python train.py --n_layer=13 --d_model=640 --n_head=10 --n_kv_head=10 --head_dim=64 --d_mlp=2560 --vocab_size=16384 --activation="tanh_gelu" --norm="layernorm" --norm_place="pre" --norm_eps=1e-06 --positions="learned" --qk_norm=false --attn_scale=0.125 --bias="all" --tie_embeddings=true --parallel_block=false --extras=["capped logits"] --init="normal" --init_std_qkv=0.0246 --init_std_o=0.00482 --init_std_up=0.0246 --init_std_down=0.00482 --init_mimetic=0.7 --optimizer="adam_atan2" --lr=0.000429 --beta1=0.9 --beta2=0.95 --weight_decay=0.27 --lr_head=0.00552 --grad_clip=1.0 --warmup_steps=297 --schedule="wsd" --decay_fraction=0.579 --decay_shape="linear" --final_lr_fraction=0.1 --batch_tokens=65536 --seq_len=512 --doc_mask=true --train_tokens=884400000 --steps=13495 --dataset="wikipedia_en"
Each number is 128 + 32 x the weight over its row's rms, rounded and kept within 0 to 255. Layers, rows and columns count from 0. The size above them is the row's rms in percent of the matrix's.

# layer 6 attention output (transposed), 640x640, rms 0.0322, rows 366-383, columns 360-399
size [ 98  81  81  92  97  96  95  96  85  97  86  84  90  95  88  86  95  91]
[[148 137  92  96 120 104 145  97  47 141 112 158 174 174 128 132 142 138 128  87 136 170 131 117 156 136  76 146  93 117 122 113 135 101 138  99 151 120 198  72]
 [131 159  83 123 133  91 104 126 135 115 193 185 110 122 146 113 175 183 154 116 143 127 133  81 127 146 137 195 162 175  97 174  96 171 136 103 181 150  71 137]
 [111  86 142 172 180  98 117  87 160 190 135 117 148 131 109 141 134  89 160 138 204 175  85 133 140 134 151 123 121  82 143 128 139 112 136 169  70 104  99 176]
 [143 119 137  89  91 133 146  90 137 120 181 112 106 113  94 143 126 160 138 138 134 110 167 130 150 160  95 111 159  85 211 127 118  95 155 159 160  83 119 128]
 [ 91 100 131 168 112 107 119 124 144 126 204 118 121 110 110 129 106 169 173 115  91 172 159  84 125  99 108 136 102 100 148 115 108 135 168 160 162 144 171 159]
 [145 141 157 117 102 150 109 126 156 133  83 130 111 120 165 161 129 142 144 140 129 142  43 153 137 107 133  86  98  94  99 119 123 180 125 158 143  67 124 113]
 [116 136 129 166 112 112 115 138 100  38 162 153 104 170 109  89 131 141 170 115  97 126 206  86 168  93 121 127  90 148 116 123 137  76 133 114 191 125 177 128]
 [162  95 146 148 106 119 154 140 105  88 130 163  93  89 146 100 182 167 116 103 118 155 107 115 111 123 119 123  74 165 198 134 192  98 118 176 113  88 121  85]
 [ 75 135  88 111 145  88 215 135 117 133 140 171 156 156 104 110 115 117 108 159 189 165  71  93 133 158 141 124 133  90 148 108 176 121 132 158 136 103  94 147]
 [145 138 129  80  76 153 119  81 110 101 150 109 164 158 132 107 158 130 123 147 147 109 143  96 165 169  88 117 138 149 207 135  98  98  89 137 133  99 133  60]
 [126 153 165 108  93 164 110  80 108 186 135 133  82 154 106 134  95 168 100 128 157 136 178 118 120 121 152 100 170 122 180 144 110 114 156 210 165  55 133 142]
 [178  99 170 148 151 125 140 142 124 158 122 113 136 127 122 120 137  65 121 140 138  97 121 182 115 166 130 100 152 127 169  89  86  95 114 156  67  85 156 142]
 [149 172 104  89 125 126 128 130 126 131 168 166 119 156  98  84 169  86 160 149 126 180 140  92 122  56 127 201 199 219 125 160 151 133 153 106 114 121  92  82]
 [127 104 126  98 168 128 161 145 132 161 113 106 154 134 124 162 106  91  86 166 138 120  85 160  94 137 137 149 174  83 106 129 166 135 167 131 103 162  72 149]
 [168 131 156  35 185  93 139 173 119 145  82 106  52 134 177 172 150 124  75 126 131 111  65 187 159  86 133 152 129 144 115 129 113 135 137 113 170 146  84 165]
 [ 88 149 134 114 150  97  76 165 135 115 151 172 157 125 152 147 138 187  93  58  78 151 135  94  95 125 115 159  75 144 127 141  91 134  75 121 114 125  92 140]
 [159 143 126 150 119 190  90 106 125 116 114 134 118 103 122 129 137 180 131 117  92 175 196  97 105  97 121  90 120 130  97 125 132 130  91 137 114 130 131 113]
 [143 139 123 136 152 131 116  96 157 107 129 124 109 109 123 178 104 185 143 128 120 140 174  99 125 105 115 119  80 101 156 127 123  64 150 104 181 147 179 135]]
# layer 6 attention value, 640x640, rms 0.0359, rows 367-383, columns 360-399
size [ 84  86  93  95  95  88  93  86  96  87  87  90  87  87  88  94  86]
[[138 121 116 155 105 182 172 123 138 145  92 161 136 193  96 140  94 137 118  79 126 144  93 111 115 123 119 102 139  30 123 161 153 177 155 158 120 137 159 149]
 [104 182 135 129  77 106  88 120  99 100 142  84 175 115 151  85 112 126  94 150  80 119 175 100 105 149  75 169 180 168  98 105  97 108  60 122 171 119 190 148]
 [117  42 108  99 157 123 101 128  96  98  85 190 167 104 144 178  85 125 168 102 128 117 129 171 101 114 120 149 175 122  59 121 194 131 118 128  81 119 167 141]
 [185 134  90 108  66 201 104 139  68  93 163 110 153  87 149 119 143 102 141 128 147 111 160 140 126 115 127 164 105  92 106 114  97 168 123 150 118 121  43 141]
 [126 110 115 142 129  43 134 151 115 121 179 169 168  72 158 155  71 162 121 125 105 123 210 147 146 111 134 134 139 148  95 148 173  73 147 156 101 161 146 145]
 [163 115 113 148 181 129 188 150 161 138 116 110 109 108 167 145 185 138  43 121 198 112  43 145  85 159 181 112 117 128 160 103  91 162  68 112 141 117 126 113]
 [147 165  79 139 176 143 125 118 150 151 166  61 120 124  70 125  97 122 131 142 142  81  81 117 157 110 137 135 188 126 156 120 165 134 143 131 101 120 153 123]
 [124 120 121 150 135  95  78  98 175 112 185 101 133  77 161 116 135 163 139  99 160 125 154 116 160 138 110 127 165 168 104 190 131 106 143 141 145 186 197 138]
 [ 96  72  91 163 170 154  80 120  48 161  88 131 127  41 165 138 117 160 145 112 138 110 105 144  96  80 156  59 180 128  92 113 158 142 139  34 110 149 148 192]
 [130  88 153 108 131  97 163 110 176  62 128 100 148 124 146 168  79 110 163  98  93 118 150 115  95 106  81 111 147 142  63 106 147 111  65 105  94 171 171 126]
 [125  98  88 131 110 151 171 104 142 115 119 200 191  84 154 116  97 145  88 162 108 183 164  84 176  86 118 151 142 126  92 123 154 124 129 143 175 134  95 163]
 [134 125 111 179 173 108 120 187 175 120 144 178  96 123 182 120 118 136 109 130 132 125  94  74  81 149 135 149 132  75 199  67 195 114  99 196 193 155 182 137]
 [115 156 102 106 113 175  41 131 146 155 138 180 121 138 144  83 162 178  92 120 134 168 153 106 175 128 106 137  80 131  82 110 148 130 130 151 129  70 110  68]
 [ 94 140 146 155 129 164  97  31 135 146 122 135 133 112 201 113 120 155 108 182  92  94 144  85  88 152 124  37 113  93 120 162 137  91  92 170 130 116 207  85]
 [171 106 142 124 109 150 188 100 136 134 156  95  78 190 128 123 122  57 135 173  93 145  66 150 197 135 111 134  64 102 198 152 134 171 167 159 180 176 164 107]
 [171 111 121 152 102 163 169 112 102 172 192  86 144 145 138 156 174 132 208 130 159 103  83 104 100 130 172 118 167 152 145 157 111 159 146  92 133 175 114 121]
 [152 102  69 139  56 184 201 184 128 118 247 104 151 133 127 135 176 127 133 130 142  99 111 155 156 133 131 148 181 147 107 111  80 141  91 114 111 122  45 133]]
# layer 6 attention query, 640x640, rms 0.0424, rows 384-404, columns 360-399
size [ 94  97 100  95  95  89  93  95  97  98  94  98 104  97 101  99  97  95  94  95 106]
[[157 134 154 102 117 138 158 156 136 133 161 133 124  85 112  95 135  61 143 135 109 100 144 183 158 160  59  82  65 135 135  91 129 122 137 112  88 151 139  84]
 [162 111  88 114  88 131 142 126 139 110  97  71 152 133 120 106  46 173 127  88 115 109 125 167 104 123 142  74 174 165 206 131 150  98 148 104 100 150 132 150]
 [ 55 164 102 160 126 148 108  68 128  78 170 164 166 133  91 152 164 156 101 106 160 109 163  76 176 152 110 149 151  73 172 122 186 149 120 145 104 128 131  98]
 [101 192 142 131 121 191 109  93 135 155 119 170 105 137 113 154 141 151 117  67  97 188 143 134 185 105  96 125 131 139 161 113 145 128 119 180 107 148 164  94]
 [144 151  80 176  73 130 163 125 112  70 133  78 140 157  91  88 115 124  96 164 147 104 151 143 169 123 109 159 137 147 167 160 126  79 170 170 144  57 120 117]
 [ 86 112 138  79 128 103 123  60 126 155 137 170 207 159 153 169 146  90 177 142 118 147 119 127 147  92 168 182 144  80  90 128 155  77 131 162 192 129  99 158]
 [221 124 120 162 162 166 162 167 127 109 118 101  94 100 194 129 117 101 141 139 132 182 108 135 167 118 155 150  81 129  92 155  96 143  88  88 135 147 121  80]
 [152 112 156 116 107 124 145  87 100 114 115 149 170 105 119 112 103 115 131  53  78 121 156 159  99 124 140 108 109 129  71 135  89 156  82  79 126 177 130 185]
 [149 127 133 145 125 118  87 138  76 147  75  79 102 107 105 142 101 161 127 112 112  90 145 130 161 127 133 113 144 100 144 190 144 160 117  31 106 157 142  75]
 [106 106 122 166 112 139 105 183 166 133 100 148  97  99 161 162  98 134 138 137  84  58  88 140  99  82 220 111 128  66  68 101 158 191 112 111 185 118 121 151]
 [ 70 163  99 155 144 103 145 127 170 103  86 141 141 105 161 175 120 183 121 117 151 125 135 105 101  92 131 127  98 164 130 175 158  78 163  67 190  86 180  58]
 [ 96 105  98 156 146 122 124 107 170 160 151 200  87 114 168 164 123  88 134  88  96 138 143 118 169 128 129 133 109 146 148 143 110 135 133  99 155  59 165 128]
 [ 98  67 113 109 173 149 112 123 192 176 169 181  89 135 133 127 120  60  98 107 148 151  73 125 142 136 124 153  95 102 114 117 124 120 138 162 149 100 100  97]
 [ 93  91 134 145 125 172 148 158 153 159 162 149  83 152 110 140 119 138  99 142  93 148 133 127 100 201 130 122  95 173 124 137  79 119  98 149 155  43 180 102]
 [109 121 162 140 122 158 123 126  64 161 144 105 145 114  78 154 145 147  90 162 112 108 110 129 104 102 183 134 127 179 151 130 132  94 153 114 106 159 117 106]
 [142 163 163 129 110 107 155 132 114  83 203 144 163 146 141 163 162  89 143 154 138 188 133  89 157 110  78 151  89 114 142  63 116 127 124  95 108 129 168  58]
 [211 202 144 159 136  91  94 139  85 119  89  91 135  86 171 168 141 127 128 133 142 132 172 114 123 141 140 148 116  84 126 156 158 109 157  59  89 144  95  91]
 [142 111 111 184  91 145 152  88 148 128 108 169 221 170 137 125 140  92 149 185 116 124 138  99 155 137 113 127 159 154 144 165  76 135 148 171 110  94 139  77]
 [165 172 167 149 117 107 183 168 111  78 136  83 121  79 148 123 130 139 178  99 130 159 163 127 124 182 112 125 111  90 174  94 125 105 108 108 142  85 120 109]
 [131 120 134 163 124  75 137 121  95 127 138 124 120 116 132 114  58  88  84 103 159 123 130 136 159 173  70 104 143 193 238 118  76 103 171  83  84 107 193 114]
 [182 134  90 114 144 141 127 146 144 155 101  80 105 106 147 115 134 181 160 151 103 138 117 148  69 108 211 133 164 107 107 121 121 170  75 105 128 127  89 174]]
# layer 6 attention key, 640x640, rms 0.0415, rows 384-403, columns 360-399
size [ 97  96 100  98  95  93  91  95  94  99  97  98 104  97 101 104  97  97  93  98]
[[104 164 149 116 188  99 157 144 148 110 110  98  88 150 146 108 126 110 114 112 144  93 106  58 135 108  86 111  86 147 132 105 161 177 137 127 162  69 127 114]
 [128  96 108 124  84  91 141 154 153 157 136 163 140 128 164 158 104 157 127 150 131 170 153 128 149 138 152  75  84 149 124 181 121 135 194 134 145  67 148 117]
 [135  85 139 161 114  84 129 133 118 129  92  90 110 121 129 116 118 143 151 125 142 102 138 133 166 153  65 194 168 106 121 104 134 164 126 147 119  83  95 137]
 [131 168  95 135 104 144 158 156 123 148 137 128 152  65 175 126 146 214 100 130 153 107  77 116 127 126 138 152 138 161 162 114 157 113 140 164  96 107 181 124]
 [133 166 163 132 140 146 145 111 215  80 125 140  92 199 115  63  63 101 118  85 152 137 122 143 171 157  76 136 101 132 182 135 121 187 134 115 146 153 129  73]
 [117 171 127 135 140 104  83  86 142 124 133 141 142  82 167 110 149 118 140 122 173 139 153 115 106 112 129 179  91 111 138 139 126 115 115  78 130 140 112 128]
 [ 88 160 130 104 167 113 154 153 132 152  88 137  88 192 165  73  47  92  91 125  98 105 108 142 142  69 152 153 135 149 192 112 175 144 117  97 148 142 149 125]
 [ 61 111 140  82 113 133 135 150 120 124 171 125 133  93 141 162 147 160 118 142 140 132 145 118 116 134 139 137 146 124  96 118  94  99 211 120 144 142 137 135]
 [177 181 117 141 158  79 153  86 139 160  71 151  37 156 131 121  48 143 112 132  84 123 165 106 122 143 119  87 150 145 136 164 166  92 122  65  96 168 161 140]
 [151 117 105 135 135 117 121 132 150 127 111 146 149 135  96 153 133 117 124 116  72 127 114 133 107 130 157  84 132 104 103 163 125 138 101 129 179 170  98 172]
 [117 128 171  90 132 162 136 101 149 131 104 162 169 177 124 161  79 102 123 165  98 138 175 181 145 136 130  99 127 176 121 139 137 162 114  84 111 117 151 167]
 [162 182 102 141 136 186 174  97 171 170 184 163  99 191 148 143 118 174 106  55  76 113 124  89  90  70 128 117 115 158 123 118 151 101 132 146 122  76 183 151]
 [144 139 165 182 108 150  88  83 177 101  91 111 135 105 153 117 157 144 131 105 156 164 152 138 130  73  90 122  83  88  96 150 113 191 130 173 123 102 102  66]
 [176 123 141 163 142 177 118 103 121 131 132 151  90  96 138 120 104 155 128  95 114  72  50 116 107 108 104  99 113 162 164  99 161 170  89 165 137 105 117 140]
 [105  70 151 128 101  84  90 149  68  87 134 104 122  93 122 130 154 109 155 175 162 129 100 137 103 178 140 137  78 104 165 116 104 111 110 110  99 114 145 100]
 [ 80 108 105 127 137  89 128 140  72  87 167 145 139 152 157  63 172  80 165 164 170 147 153 118 183 133  77 185 132 134 120 110 137 110 107 152  90  96 169  85]
 [131 152  48 109 107  98 165 107 115  87 123 119 132 158 101  62  97  80  96 110 120 162 110 123 128 174 136 113 133  96  95 136 202  12 164  77 155 181 114 158]
 [137 126  60 122 140 116 121  72 161 115 116 121 115  99 111 112 174  83 135 134 193 122 166  82 133 137  83 201 132 111 144 111 119 140 123 126 129 136  62 107]
 [ 95 131 122 123 127  98 120 114 121 131 165 140 122 218  91 157 122 124 164  87 161 127 119  83 151 143 118  92 114 142 136  99 115 124 118 172 219 103 135 107]
 [123 116 124 116 157 101 143 165 130  73 182 124 120  82 171 109 165 146 151 111 189 139 159  76 137 244  91 144 113 124 156 135 131 140 127 135  74  83 155 120]]